Part of a small language model's weights.
Training: a variant of SOAP for these matrices, 473M tokens, 3675 steps.
Each number is 50 + 12 x the weight over its row's rms, rounded and kept within 0 to 99. Layers, rows and columns count from 0. The size before them is the row's rms in percent of the matrix's.

# layer 9 MLP gate, 1024x384, rms 0.112, rows 802-856, columns 128-255
105:52 46 50 50 36 55 38 63 55 69 43 48 48 36 52 34 43 51 60 29 58 62 45 56 69 49 71 49 45 62 69 36 62 69 29 46 44 58 43 72 59 60 71 41 64 43 41 61 53 58 50 58 51 64 57 40 45 42 30 40 44 46 46 35 50 70 48 55 57 43 55 28 47 52 50 71 47 54 62 35 59 37 65 50 54 57 50 69 56 58 34 61 51 37 39 40 40 64 55 62 64 56 30 46 55 72 49 56 37 55 48 46 57 56 58 45 36 69 48 77 58 44 62 51 48 38 64 65
097:33 47 57 33 27 29 38 49 46 41 56 34 53 59 35 77 61 58 51 39 53 49 57 42 65 61 42 49 54 45 73 37 58 50 20 63 71 46 58 30 46 33 42 36 43 59 39 59 51 55 58 42 55 50 43 61 57 46 57 43 31 43 50 54 41 60 54 55 61 52 50 42 74 57 33 46 60 58 46 59 49 51 54 71 72 37 80 61 52 71 59 37 47 77 36 44 64 59 47 46 45 52 36 40 47 40 58 42 38 47 43 60 66 61 59 64 53 58 41 48 44 43 40 46 48 40 40 63
101:29 59 47 60 29 54 60 42 30 64 46 41 38 60 55 69 58 50 39 48 46 38 49 33 26 45 34 41 40 48 49 34 47 40 62 55 64 61 39 70 42 40 48 46 43 55 30 43 27 62 55 55 64 56 46 89 29 59 29 58 68 55 60 59 50 72 35 41 43 31 53 22 30 65 56 51 49 59 57 57 44 49 53 52 52 42 44 36 30 56 39 63 47 60 74 32 53 53 54 56 41 58 64 58 56 35 49 47 44 54 51 62 37 61 40 39 58 65 61 35 60 49 50 50 58 55 69 63
097:54 61 49 57 61 20 63 53 49 85 41 46 34 52 49 62 34 45 52 51 42 47 37 46 49 43 53 55 51 56 49 43 56 53 41 37 59 46 73 48 40 49 69 56 59 45 41 55 63 56 24 61 70 64 44 42 38 15 53 30 34 59 62 41 55 31 04 46 63 58 45 42 63 49 53 51 39 54 37 62 37 58 35 58 50 42 59 20 53 47 48 53 46 52 60 44 52 38 44 57 41 77 83 58 67 68 64 52 33 35 49 41 59 46 60 50 49 27 40 44 44 47 59 58 51 42 39 33
099:68 55 47 54 56 72 72 41 46 43 55 55 40 50 64 59 46 46 54 31 51 48 64 46 42 63 48 32 45 40 44 57 47 54 66 49 53 51 54 60 78 36 36 30 47 40 70 52 31 57 41 31 60 51 43 42 64 55 54 59 58 70 35 32 57 55 61 49 54 43 69 45 39 50 33 49 51 51 60 36 53 55 53 39 41 72 55 67 65 59 64 31 50 65 65 28 52 51 55 37 44 40 32 36 51 50 77 62 75 22 39 49 51 23 40 49 66 79 39 58 35 44 72 38 45 57 39 68
099:68 43 39 52 69 67 48 55 31 48 62 66 44 57 52 67 65 23 57 54 52 64 53 49 39 46 59 41 61 50 53 54 33 39 66 78 53 48 34 70 81 31 37 49 62 71 56 60 48 62 66 34 51 51 44 54 38 52 52 71 78 36 46 46 66 55 35 26 66 41 46 33 54 62 59 49 43 35 41 17 29 61 45 54 49 48 54 51 44 30 37 51 48 50 60 41 43 47 46 62 51 69 47 61 51 58 38 46 63 36 40 63 52 46 62 57 60 35 60 43 35 57 46 52 48 69 67 46
103:41 49 18 54 53 59 47 34 49 24 44 28 55 49 60 71 37 48 66 46 58 36 42 60 61 51 41 40 34 68 55 37 44 57 36 20 69 62 61 38 62 46 73 41 50 54 54 36 31 55 42 61 51 49 75 64 48 53 40 50 56 48 62 58 55 30 57 44 71 24 40 49 56 70 31 50 48 48 62 43 60 26 41 56 38 49 56 59 48 33 57 64 67 30 40 53 54 45 44 51 54 44 68 29 39 19 46 66 42 61 59 40 47 48 38 55 50 77 59 60 48 38 64 44 45 59 57 29
095:48 30 56 50 47 47 49 43 78 64 38 31 47 72 36 67 62 49 54 55 46 66 57 46 61 48 46 62 49 48 33 65 63 47 47 52 54 29 44 33 52 57 39 29 43 42 31 58 58 21 63 32 45 43 48 48 40 26 53 50 56 54 47 40 70 42 28 45 68 64 52 53 54 37 38 48 57 56 43 36 42 59 38 49 51 42 61 46 32 34 49 27 44 58 50 61 53 46 50 31 66 34 34 38 58 54 57 56 37 40 38 55 27 40 62 37 47 61 56 48 56 44 55 75 62 45 47 43
098:34 49 44 42 49 48 65 68 30 46 58 51 27 46 44 37 65 59 52 47 48 37 40 66 31 48 61 72 17 39 56 58 62 62 32 51 58 35 57 41 58 55 49 47 46 27 49 62 52 37 53 47 51 62 48 39 43 38 59 52 45 69 46 46 48 28 61 74 56 42 64 47 71 48 79 60 57 43 58 52 50 51 46 56 74 47 55 65 63 44 48 65 32 60 42 41 46 61 36 46 50 66 57 46 39 35 72 50 65 45 22 58 52 57 72 53 55 50 45 35 28 50 41 39 67 53 59 59
102:33 57 43 70 59 38 59 56 66 61 67 61 32 59 47 50 39 56 60 49 50 38 67 30 44 47 69 55 58 38 30 51 45 48 66 48 51 63 67 28 54 52 40 48 61 39 58 57 49 34 38 43 41 47 55 58 43 35 47 57 46 57 32 34 49 47 28 52 69 27 62 63 50 32 38 55 55 52 19 48 41 38 52 56 61 33 63 31 46 35 46 53 66 58 37 37 44 65 50 54 30 53 45 53 46 48 39 77 53 64 55 50 65 65 37 40 52 70 44 50 67 50 60 60 40 42 66 67
101:47 33 58 54 65 63 26 53 25 55 66 45 50 38 48 70 49 51 40 30 58 56 35 40 54 40 57 38 61 65 55 69 50 39 57 38 57 49 47 50 47 51 61 61 34 40 45 54 49 54 43 76 53 57 58 58 50 47 58 75 46 54 45 39 54 77 53 29 55 57 48 55 27 61 47 42 57 50 49 60 50 81 72 52 41 33 48 39 64 53 57 64 49 61 49 29 59 49 46 47 23 33 59 38 34 56 51 36 57 30 45 49 74 52 42 58 47 31 44 46 36 53 69 56 45 56 39 31
108:37 53 52 46 31 46 47 60 45 45 57 50 52 33 35 39 47 36 48 44 55 58 59 46 41 64 50 58 56 42 53 50 70 68 48 46 46 68 43 30 50 55 49 41 59 44 53 37 34 53 33 40 58 37 49 49 44 45 34 51 57 69 44 55 58 46 36 57 53 71 63 65 47 26 35 43 46 32 40 44 54 47 53 63 49 35 49 52 53 37 50 57 58 55 49 67 65 51 38 76 39 72 33 30 61 48 35 66 57 56 33 50 65 57 46 62 55 69 52 39 48 58 43 58 46 50 74 71
090:42 82 60 52 56 42 40 58 68 21 47 29 42 46 50 51 45 55 45 68 48 62 62 56 32 42 42 52 60 47 58 58 39 39 57 52 49 41 57 47 52 36 63 37 71 41 45 65 62 34 55 46 56 57 27 44 55 75 54 34 43 49 59 71 56 65 45 38 46 47 63 45 55 25 64 61 46 42 63 67 45 49 63 37 58 51 57 54 38 23 44 24 48 49 32 35 74 52 46 58 39 59 48 62 29 54 53 33 47 52 41 61 84 45 58 27 39 30 55 35 33 46 44 42 50 57 38 65
098:64 40 55 31 61 66 34 59 49 28 42 55 36 47 46 50 49 62 61 51 42 50 58 30 53 57 58 36 46 61 64 58 51 59 56 57 61 39 42 47 47 42 58 50 57 62 19 40 31 48 45 65 69 53 58 52 46 59 68 53 35 37 37 42 48 44 48 48 55 48 35 72 34 35 45 52 49 53 69 75 34 52 44 72 29 52 46 65 43 71 53 52 37 42 38 40 47 54 26 55 53 41 81 39 66 47 46 31 55 45 41 61 37 59 31 56 52 48 55 47 58 49 75 45 38 46 35 57
092:77 44 57 42 49 44 53 58 29 40 60 60 43 39 63 55 67 43 57 45 60 45 59 36 51 44 39 69 54 65 60 61 30 59 54 41 65 53 65 24 80 69 52 47 60 63 61 32 53 33 58 46 25 39 52 41 53 57 58 52 67 59 57 32 49 40 55 38 50 51 65 63 56 65 49 54 42 69 66 52 45 59 43 48 51 64 65 42 44 46 24 58 41 46 60 61 63 59 22 56 33 65 57 45 46 25 54 51 47 61 35 42 28 60 60 52 58 51 59 32 55 66 58 65 42 36 60 60
096:61 63 56 34 62 58 45 68 48 63 57 53 34 60 50 65 39 48 48 49 56 55 43 45 74 39 42 56 47 64 61 52 53 38 57 54 46 63 40 56 42 49 56 37 63 45 43 68 64 47 48 60 52 63 59 59 49 69 52 49 33 56 28 61 65 58 59 54 50 52 33 52 36 45 44 47 74 59 35 53 60 60 56 68 61 39 71 51 55 34 48 47 43 68 47 43 58 55 66 64 48 71 41 46 40 38 66 18 45 52 51 51 50 51 41 49 50 56 36 04 47 38 39 32 76 41 55 65
097:66 73 40 59 48 58 42 51 60 38 39 55 39 44 40 39 55 42 63 41 53 68 50 31 62 56 38 44 39 56 39 50 51 33 55 62 46 52 68 58 43 51 52 75 44 35 48 45 57 46 42 42 53 49 72 55 35 65 35 51 61 40 36 62 35 41 38 40 64 42 63 33 41 34 32 44 51 32 43 59 56 51 41 43 61 31 35 40 41 59 67 41 48 40 48 57 39 32 52 83 52 39 74 54 64 72 37 47 46 57 43 50 58 41 42 68 63 64 49 57 49 44 28 55 62 57 24 46
100:48 41 65 50 72 48 66 62 56 51 35 50 34 52 70 63 42 42 78 49 41 61 48 41 50 62 56 24 40 41 34 46 51 43 73 66 54 58 68 56 38 76 33 54 60 43 41 56 36 47 67 67 39 39 56 67 51 48 56 39 47 49 42 28 63 53 48 47 31 49 42 55 36 46 54 48 51 45 54 43 19 33 34 64 54 45 32 37 56 45 59 46 56 51 22 50 66 52 63 52 44 51 64 28 54 69 24 37 59 53 65 25 51 65 51 49 55 64 61 49 38 41 49 56 54 52 34 30
100:49 52 58 41 59 48 69 61 44 57 71 30 47 30 64 47 40 54 35 53 54 61 61 65 35 47 52 40 45 29 26 67 21 50 41 46 56 39 43 69 48 53 64 58 49 59 58 65 19 55 52 19 49 48 28 42 23 58 72 61 45 56 52 52 70 35 65 58 62 64 56 48 52 52 46 65 48 59 72 43 48 38 49 52 45 59 56 36 80 59 61 47 57 61 56 42 52 56 64 47 52 61 53 36 53 41 54 67 56 39 30 54 36 23 69 46 45 54 58 77 54 47 69 76 48 72 66 60
111:43 44 58 48 61 47 26 58 59 38 32 44 31 51 47 40 33 38 43 44 72 42 39 37 37 63 39 55 74 65 67 64 42 32 32 62 57 52 50 45 30 59 45 45 53 41 29 36 57 47 55 38 54 55 32 53 25 80 54 38 41 43 55 49 46 56 47 59 32 41 69 32 33 64 41 34 60 39 38 50 54 46 29 45 60 44 40 43 46 39 42 32 50 45 62 91 48 58 38 43 43 48 59 61 24 38 37 55 50 70 67 35 68 69 66 44 63 55 50 42 60 54 53 69 57 59 59 55
096:42 42 50 16 38 56 57 52 44 44 35 57 51 48 55 65 48 54 56 35 39 53 34 33 48 30 55 37 38 31 68 53 35 55 43 35 58 38 56 51 58 50 69 44 51 35 67 35 52 54 40 56 39 65 73 39 50 31 55 39 43 41 54 22 58 66 27 80 58 53 54 64 75 48 48 63 43 56 61 53 60 44 33 59 54 69 77 31 58 53 44 49 58 47 61 62 46 45 59 44 41 53 38 55 56 57 34 58 73 51 60 66 46 82 45 30 56 34 34 44 48 53 39 73 40 57 44 61
108:69 65 40 41 50 47 52 56 42 49 38 37 43 44 59 55 40 76 60 49 42 40 47 67 56 52 33 75 42 26 43 55 62 78 35 71 62 54 49 45 60 54 62 44 42 65 34 58 46 56 44 60 68 46 60 53 47 29 50 79 48 41 40 49 55 40 76 51 69 63 33 48 26 50 65 66 49 36 63 52 66 59 50 38 47 48 43 59 38 43 49 56 57 52 66 56 81 26 46 59 61 58 52 55 38 62 45 48 53 46 48 23 55 68 62 45 45 69 31 39 60 39 42 46 45 57 63 35
100:48 65 33 42 55 37 47 31 70 67 49 36 58 31 60 33 28 39 66 47 44 52 52 35 50 57 46 61 56 41 48 44 34 38 34 49 53 53 59 48 46 48 55 59 35 59 25 61 39 56 56 64 35 57 47 42 29 57 48 44 65 80 28 64 52 79 63 42 63 59 38 56 54 31 60 55 59 64 45 45 62 50 66 49 62 36 68 55 37 56 59 53 23 51 61 44 55 60 51 54 66 52 49 61 39 56 35 60 45 51 41 54 41 57 56 58 44 32 61 57 50 34 39 56 51 48 61 46
096:33 51 58 48 31 67 84 55 66 51 35 49 49 35 50 46 49 50 44 36 63 59 67 48 46 52 49 66 57 51 44 50 53 42 65 56 66 49 43 50 84 70 57 53 61 58 50 56 54 58 81 41 54 68 59 46 64 63 39 38 35 52 48 57 48 63 64 69 42 48 41 83 49 38 53 52 61 38 68 57 49 61 67 37 48 46 45 53 48 59 63 59 60 47 42 51 60 48 75 47 43 80 62 59 50 50 30 39 32 54 33 42 39 37 51 57 48 36 49 41 38 45 51 47 56 42 49 67
103:60 68 65 41 53 41 49 56 55 39 52 35 28 51 21 63 37 43 56 35 44 35 39 47 49 42 54 53 74 44 55 37 37 38 46 59 53 48 66 46 57 57 42 64 31 57 54 61 44 39 54 42 37 66 53 40 47 46 52 33 58 32 39 53 51 48 56 48 61 37 48 38 53 48 35 63 46 23 44 48 46 23 50 61 49 41 55 44 39 56 27 46 52 67 41 42 33 36 69 43 64 64 24 40 68 28 31 45 58 37 44 65 63 48 47 33 37 19 37 62 43 48 62 53 42 35 61 42
101:47 51 20 53 52 43 66 46 55 61 58 62 41 53 38 61 25 58 60 48 46 62 38 65 85 66 48 64 57 56 41 37 61 52 46 25 52 55 45 48 61 63 32 33 39 40 41 52 24 57 30 30 39 52 45 65 40 32 40 46 53 54 64 40 44 58 41 50 75 28 47 62 50 41 31 48 48 44 48 48 45 63 53 64 75 43 55 56 48 44 74 43 39 53 50 40 54 71 49 47 67 41 41 41 39 61 74 47 55 70 29 62 54 58 28 52 47 54 64 45 42 59 51 46 27 61 58 57
098:62 48 55 45 61 60 36 49 43 31 54 36 66 42 44 44 59 70 61 39 29 53 46 40 68 54 29 59 44 61 52 55 49 33 43 73 34 35 37 57 46 42 65 47 59 62 54 39 29 48 54 55 49 73 39 42 51 67 35 50 41 46 46 40 65 47 42 41 48 60 50 53 52 88 37 71 49 64 46 45 78 62 62 67 73 43 62 75 48 47 44 53 29 47 59 36 62 48 43 23 42 60 63 42 58 57 60 53 56 53 31 61 49 47 55 51 28 54 44 37 46 50 52 18 54 66 42 61
100:24 49 38 52 48 41 58 45 45 73 52 40 60 49 68 45 58 39 36 66 69 52 47 43 59 58 48 49 53 61 58 55 49 55 60 46 78 81 66 71 45 59 35 48 80 67 55 49 44 17 42 35 49 31 37 30 66 36 53 55 42 39 46 73 40 53 68 43 37 45 45 59 45 44 45 45 39 46 48 22 32 45 36 78 40 40 49 40 33 53 47 81 43 39 54 56 52 42 49 57 52 56 35 55 43 67 51 45 45 49 43 25 52 53 57 35 42 53 46 60 49 46 28 57 50 42 29 30
107:25 77 35 35 57 48 47 44 41 64 49 55 56 57 49 52 61 55 44 55 55 69 32 65 50 41 54 61 55 47 24 35 53 64 63 63 49 29 50 63 53 49 62 58 50 41 57 65 70 49 35 48 69 59 44 45 52 46 38 64 44 54 44 48 62 42 60 37 65 28 30 35 74 57 63 38 41 50 37 45 45 48 49 46 77 66 44 57 30 50 80 38 40 42 47 27 46 34 61 60 22 43 45 50 18 56 36 66 76 51 35 28 61 57 43 39 51 53 59 39 58 67 62 43 73 35 48 74
100:58 66 49 30 66 72 50 39 60 37 57 50 44 75 54 59 48 59 48 40 74 56 68 35 65 53 50 63 37 65 60 46 57 38 29 60 54 42 41 61 27 50 38 39 47 64 61 52 88 61 46 22 37 52 43 29 53 44 55 48 65 35 60 64 36 44 36 50 26 61 53 56 47 61 69 59 49 58 38 72 25 56 41 72 48 62 47 55 71 59 44 64 75 56 64 67 46 49 43 58 55 53 35 42 66 41 76 49 48 42 46 52 30 51 62 59 64 43 49 76 48 61 42 46 55 60 38 25
103:62 33 31 35 56 42 49 33 67 19 54 53 53 51 62 54 83 45 52 43 36 59 60 21 50 43 35 36 61 58 68 56 58 44 40 51 47 51 36 49 27 40 59 41 61 55 56 56 55 50 36 62 54 30 63 74 43 58 36 54 54 34 39 40 37 45 49 37 36 47 43 43 50 61 57 42 58 57 35 31 53 50 47 71 47 68 55 38 55 31 47 55 54 54 42 55 36 36 43 49 57 69 47 50 55 38 20 33 55 47 83 38 69 33 48 50 35 70 67 46 61 40 51 50 59 69 52 47
099:37 27 58 51 60 60 38 30 69 25 44 44 57 44 82 59 59 45 44 43 51 58 49 54 51 41 58 51 81 30 54 57 48 72 54 53 63 46 53 37 65 41 73 51 41 40 18 62 47 41 55 55 47 60 46 60 37 57 37 50 44 55 45 57 66 62 32 59 63 56 44 49 48 50 59 44 58 53 17 46 57 46 42 37 32 53 47 51 70 37 25 47 39 30 71 53 42 36 49 35 35 62 37 40 36 60 42 26 45 44 63 43 72 66 47 73 59 49 58 58 47 28 54 49 41 50 68 49
101:61 71 43 44 60 53 77 46 36 53 57 47 54 53 47 65 58 35 45 37 49 59 47 75 64 49 51 56 59 49 40 52 60 68 43 53 53 30 74 57 55 23 51 36 52 57 33 45 70 29 54 57 59 59 56 44 31 21 42 67 61 64 53 68 57 43 36 51 57 47 61 66 43 39 39 65 48 41 37 52 47 60 57 38 79 67 51 62 46 49 50 50 57 45 35 82 81 45 61 59 73 33 72 51 48 54 52 63 46 58 45 51 42 33 40 54 46 83 53 55 36 57 50 60 45 45 59 45
106:55 48 49 46 55 44 53 39 46 48 48 54 68 44 75 57 51 47 50 39 43 43 17 61 55 44 54 64 48 44 55 51 35 54 52 58 66 55 57 67 72 52 53 55 31 57 53 48 47 74 47 60 51 50 34 34 38 54 34 48 41 51 48 40 38 34 50 39 34 46 35 43 46 53 56 37 38 63 33 33 40 65 54 70 36 27 63 41 30 42 44 46 53 40 41 54 47 12 55 33 49 60 42 43 54 64 33 48 68 68 55 60 35 49 39 37 55 57 50 51 72 67 55 48 53 34 27 39
113:48 33 56 49 48 50 81 59 46 60 55 56 44 48 64 58 41 53 36 25 43 48 59 59 49 66 46 51 36 27 50 65 34 56 49 53 33 50 60 39 62 35 51 37 41 57 32 38 49 58 54 40 29 53 39 72 48 50 67 44 45 55 60 42 65 42 52 43 73 49 67 63 58 45 59 28 65 64 50 55 63 69 59 58 03 73 63 63 39 46 44 42 54 41 52 41 37 61 36 73 55 33 43 59 46 54 58 39 39 54 56 43 71 51 42 57 40 63 38 69 56 34 56 44 64 49 52 86
105:74 29 53 19 44 49 46 49 77 56 44 47 47 55 40 40 60 47 34 42 49 56 53 62 49 52 57 34 42 40 47 61 28 42 61 44 48 38 54 58 46 52 57 43 52 39 58 64 66 59 56 33 43 58 44 26 41 65 68 51 64 46 60 60 54 44 53 58 73 60 62 41 48 52 39 53 47 74 40 55 58 53 63 44 61 46 56 61 34 39 63 43 49 55 49 45 54 44 48 45 55 51 56 41 58 57 47 59 40 56 54 41 44 65 61 43 60 43 35 31 36 77 55 67 45 55 46 59
100:39 32 54 43 28 64 68 31 47 42 46 42 54 63 33 69 58 46 48 49 49 79 55 57 41 51 50 29 54 65 68 39 64 59 29 58 52 38 64 66 56 56 47 48 55 60 41 41 68 45 54 43 59 33 75 54 36 50 29 54 48 48 60 41 59 50 33 68 48 36 23 30 51 53 35 59 46 47 41 11 42 58 61 69 61 40 51 54 48 45 63 49 43 58 40 78 29 27 64 52 30 50 49 73 48 45 54 56 55 60 49 50 62 56 59 44 57 48 55 57 53 39 46 66 76 74 62 52
098:48 64 50 69 48 53 62 42 39 45 49 40 38 64 71 35 74 60 42 56 40 48 29 41 55 55 59 42 50 43 63 37 57 64 58 55 33 38 36 52 46 44 71 41 51 44 74 49 76 61 45 39 40 46 55 61 51 53 59 45 46 32 45 44 46 28 61 57 51 58 58 44 41 52 58 49 60 34 32 62 50 33 50 62 52 49 44 45 34 53 25 24 36 46 53 34 58 63 43 58 49 46 49 47 73 70 56 51 38 69 63 43 50 75 56 82 58 34 65 66 31 57 48 37 51 49 54 16
097:57 54 68 41 47 53 06 49 49 49 49 66 43 57 71 29 40 34 34 30 46 36 58 47 38 53 48 71 47 62 54 57 34 56 40 53 49 44 64 51 54 43 52 36 54 30 49 40 67 53 39 58 38 68 29 39 41 50 43 41 46 43 54 51 56 49 45 47 51 59 34 49 54 53 54 43 55 51 47 57 46 33 37 74 37 38 52 54 44 24 54 39 38 46 50 56 44 58 47 58 65 61 53 58 37 46 57 54 73 54 50 48 49 60 52 40 57 51 34 54 69 69 43 35 54 53 50 76
100:84 41 52 32 56 52 53 55 39 54 64 38 53 46 65 34 53 42 47 53 39 52 65 35 45 70 45 46 35 31 49 39 67 39 56 52 70 52 53 71 46 48 39 52 20 32 69 22 51 43 42 34 46 41 38 48 56 56 38 49 51 70 36 42 68 55 55 54 61 59 50 46 47 62 50 33 54 66 47 41 54 65 57 42 46 39 36 44 54 61 77 67 71 40 72 45 53 41 39 49 59 40 67 53 71 60 41 61 45 36 33 61 42 26 65 47 52 42 59 57 53 60 69 67 63 21 51 54
094:70 53 46 50 45 52 59 43 29 55 39 59 46 53 36 55 53 35 37 47 82 53 60 36 42 58 66 56 50 54 69 53 59 20 41 47 43 46 42 56 64 30 48 53 60 44 40 28 62 49 50 50 42 52 68 36 32 53 50 38 32 57 39 47 45 39 46 45 39 42 48 46 51 36 43 57 44 57 39 35 59 62 44 23 53 42 48 50 44 62 34 54 50 56 30 41 37 33 25 45 47 45 46 58 39 61 40 51 85 58 68 35 33 53 34 46 44 63 47 63 65 47 69 20 51 28 42 60
097:53 74 48 40 54 56 62 44 67 26 64 56 42 48 41 37 48 64 42 54 50 33 42 68 67 51 53 35 51 43 64 43 61 58 35 57 64 48 77 71 47 34 72 60 56 41 66 65 36 69 20 43 41 62 50 53 58 52 20 55 34 42 71 51 49 28 53 54 38 54 52 43 29 37 57 53 56 57 33 62 75 58 41 47 33 36 23 72 45 40 61 46 60 75 46 56 40 59 48 39 27 50 42 48 36 42 50 53 35 52 74 51 58 38 33 60 36 62 52 52 54 55 34 48 39 77 54 62
095:56 29 46 54 71 36 85 48 54 28 40 62 53 27 45 56 50 39 36 44 44 79 53 45 61 77 58 66 53 57 47 56 34 47 40 62 36 52 57 57 64 53 40 63 64 55 67 56 62 60 39 48 42 74 53 46 29 48 58 57 36 66 68 57 31 37 53 56 51 46 59 48 51 42 58 77 50 69 56 39 26 34 39 57 45 49 39 47 68 56 43 63 55 62 65 42 25 38 49 44 49 58 39 34 53 69 60 69 50 53 50 33 50 67 37 68 53 64 28 65 39 51 64 49 43 52 41 43
100:33 67 36 60 35 51 54 68 51 56 47 58 31 46 43 39 46 30 75 48 38 53 41 56 42 58 57 54 46 31 79 31 41 53 31 73 52 54 53 56 53 43 41 40 46 43 49 56 55 29 39 42 30 61 33 36 49 44 39 44 45 46 37 55 52 65 46 70 40 49 44 51 31 49 64 52 54 51 40 54 44 27 68 36 36 70 48 46 52 49 46 66 55 64 50 60 87 39 57 54 73 46 53 52 54 47 50 45 35 58 64 47 55 67 56 47 56 44 44 56 25 56 45 67 41 52 47 41
098:69 47 46 78 48 60 55 46 38 47 45 51 45 38 62 47 59 53 50 35 32 37 38 45 61 57 43 74 55 28 34 50 28 36 52 46 42 47 55 52 50 47 53 30 60 41 26 42 47 68 56 56 11 47 53 46 62 69 34 43 51 50 53 27 54 49 49 36 71 34 41 32 48 47 50 33 36 64 59 42 53 58 49 63 49 58 60 67 69 56 51 65 48 37 31 49 34 69 65 45 52 69 36 54 44 72 64 35 51 56 42 52 49 69 33 29 53 49 51 38 66 52 41 54 75 44 60 51
104:55 20 44 58 47 51 42 55 42 56 55 51 34 33 63 64 60 37 42 79 55 48 86 50 25 35 58 62 42 45 87 36 49 42 52 72 55 27 45 36 69 58 41 35 62 40 51 50 34 41 43 21 38 29 49 43 69 50 58 46 73 71 48 59 31 55 45 60 73 36 46 55 59 40 35 61 18 55 68 48 52 41 39 63 38 47 66 37 40 46 50 48 44 42 70 64 52 33 25 67 58 67 65 55 76 41 51 54 44 65 56 49 48 58 46 71 49 49 51 49 59 52 52 34 75 68 44 42
104:53 66 58 55 63 58 45 51 37 55 57 43 57 66 66 62 31 32 59 59 52 44 54 32 54 51 59 61 48 31 75 41 39 58 14 58 50 41 42 45 61 52 62 46 60 53 46 50 59 41 30 30 67 40 38 33 53 66 45 43 43 46 56 44 56 34 44 50 45 34 43 46 31 62 42 50 42 15 42 63 66 59 53 57 62 48 57 30 53 69 46 59 68 50 48 26 41 53 69 51 36 42 50 40 49 43 34 52 43 32 46 54 65 57 52 62 43 72 66 38 66 45 59 88 62 27 58 30
105:82 74 52 35 41 45 36 55 40 69 54 42 30 48 41 69 33 32 67 36 49 66 49 53 54 41 44 49 41 61 44 37 50 55 43 65 24 50 53 45 31 49 37 47 51 49 57 21 53 63 59 33 56 57 54 57 50 37 32 37 55 55 67 34 47 52 56 65 59 68 48 44 40 30 56 42 38 54 63 34 64 57 29 70 56 54 55 55 69 31 34 51 52 39 55 52 57 57 51 48 25 62 49 67 68 39 45 51 36 84 43 56 53 63 54 61 36 57 52 47 55 54 50 32 60 51 45 50
104:68 66 46 68 45 66 60 53 51 57 47 57 40 43 39 35 69 45 34 38 66 60 54 48 71 58 35 27 41 64 37 43 57 48 47 51 37 50 65 79 75 53 59 55 28 58 32 50 65 52 44 23 59 52 41 36 41 64 32 63 55 44 27 40 55 64 55 37 43 59 38 38 64 60 41 36 48 53 48 70 67 61 36 40 67 66 50 56 57 61 47 67 58 41 60 55 84 51 45 69 60 65 53 54 60 51 49 50 46 62 81 60 45 72 36 38 57 43 58 51 47 26 56 54 53 34 55 47
103:54 63 55 39 72 42 42 52 54 65 57 32 58 42 33 39 48 74 41 42 45 61 73 37 54 67 41 41 51 47 51 66 59 36 54 50 52 96 39 30 63 60 46 51 52 56 39 36 45 50 43 58 39 62 39 39 51 41 61 40 52 36 43 48 46 57 39 47 57 57 28 60 80 56 40 40 40 29 28 73 44 53 21 51 37 42 39 59 68 47 62 46 49 46 52 67 42 42 57 59 56 51 59 05 48 40 36 47 49 58 50 53 51 46 43 61 39 42 29 28 37 63 40 36 36 44 42 68
088:57 46 42 59 46 43 49 57 59 52 55 47 37 42 48 39 65 38 43 58 36 36 44 38 60 58 49 29 56 59 67 48 33 53 37 43 37 47 40 51 46 58 48 43 62 62 62 58 45 21 50 53 52 59 42 48 30 30 63 60 35 67 34 76 61 40 46 49 34 45 60 33 51 53 69 40 70 61 18 57 43 54 51 58 41 65 47 37 49 53 65 32 59 38 67 57 38 64 43 45 48 56 29 52 46 55 41 62 59 63 26 40 35 61 57 59 60 46 53 57 38 63 63 57 48 45 39 61
102:48 65 34 83 48 46 26 54 37 59 11 37 54 61 54 59 50 51 50 59 54 56 46 47 39 53 39 43 45 73 53 50 68 62 50 64 31 63 34 36 59 25 55 46 72 37 58 61 55 62 45 66 54 66 34 43 55 43 54 69 51 65 51 54 46 48 38 53 62 64 45 24 33 64 54 55 49 60 56 60 67 38 58 72 54 31 74 52 60 41 44 72 53 45 45 45 34 58 41 75 36 61 21 41 38 26 60 40 44 46 58 52 54 56 39 77 45 40 37 26 50 57 47 43 59 51 69 41
105:45 37 47 51 52 38 63 46 70 51 28 37 69 70 68 46 49 59 49 56 63 57 54 39 61 71 66 59 51 77 57 59 35 49 57 46 65 48 61 44 51 43 51 32 58 80 43 41 54 77 28 37 30 43 39 63 38 54 47 55 41 49 39 23 46 56 49 57 72 49 44 64 47 34 48 60 52 42 48 33 55 41 72 48 58 55 73 43 39 42 50 45 46 35 61 60 49 41 52 61 65 39 64 34 32 47 31 45 43 49 63 36 54 67 59 25 45 50 57 54 72 62 50 65 45 44 45 60
095:55 50 63 53 60 56 35 62 58 37 48 55 64 65 50 56 52 49 50 37 18 59 49 56 28 49 50 44 56 53 21 43 50 42 39 50 44 39 57 58 48 41 57 45 56 53 55 61 49 53 63 47 69 64 51 50 67 63 49 37 48 44 49 42 65 25 61 50 43 58 56 55 71 60 42 56 32 51 64 40 44 30 43 27 48 55 56 25 36 62 54 56 46 28 58 53 76 60 47 39 30 43 56 51 57 28 45 47 30 53 33 31 48 63 45 59 37 29 59 39 30 29 62 48 56 55 56 70
099:26 40 59 52 60 43 66 51 38 42 17 56 59 59 68 44 67 51 37 33 19 69 48 57 48 58 34 51 53 54 50 39 60 46 42 51 41 75 82 63 41 54 47 64 52 31 49 53 59 50 54 71 36 30 41 51 52 56 44 38 36 62 54 32 68 48 55 67 48 66 47 43 45 30 60 64 25 35 65 44 51 37 29 61 58 58 49 44 39 40 57 59 57 47 39 34 58 39 50 38 55 58 44 55 45 48 34 50 47 57 50 45 71 63 39 45 56 59 67 42 38 60 73 41 48 51 53 62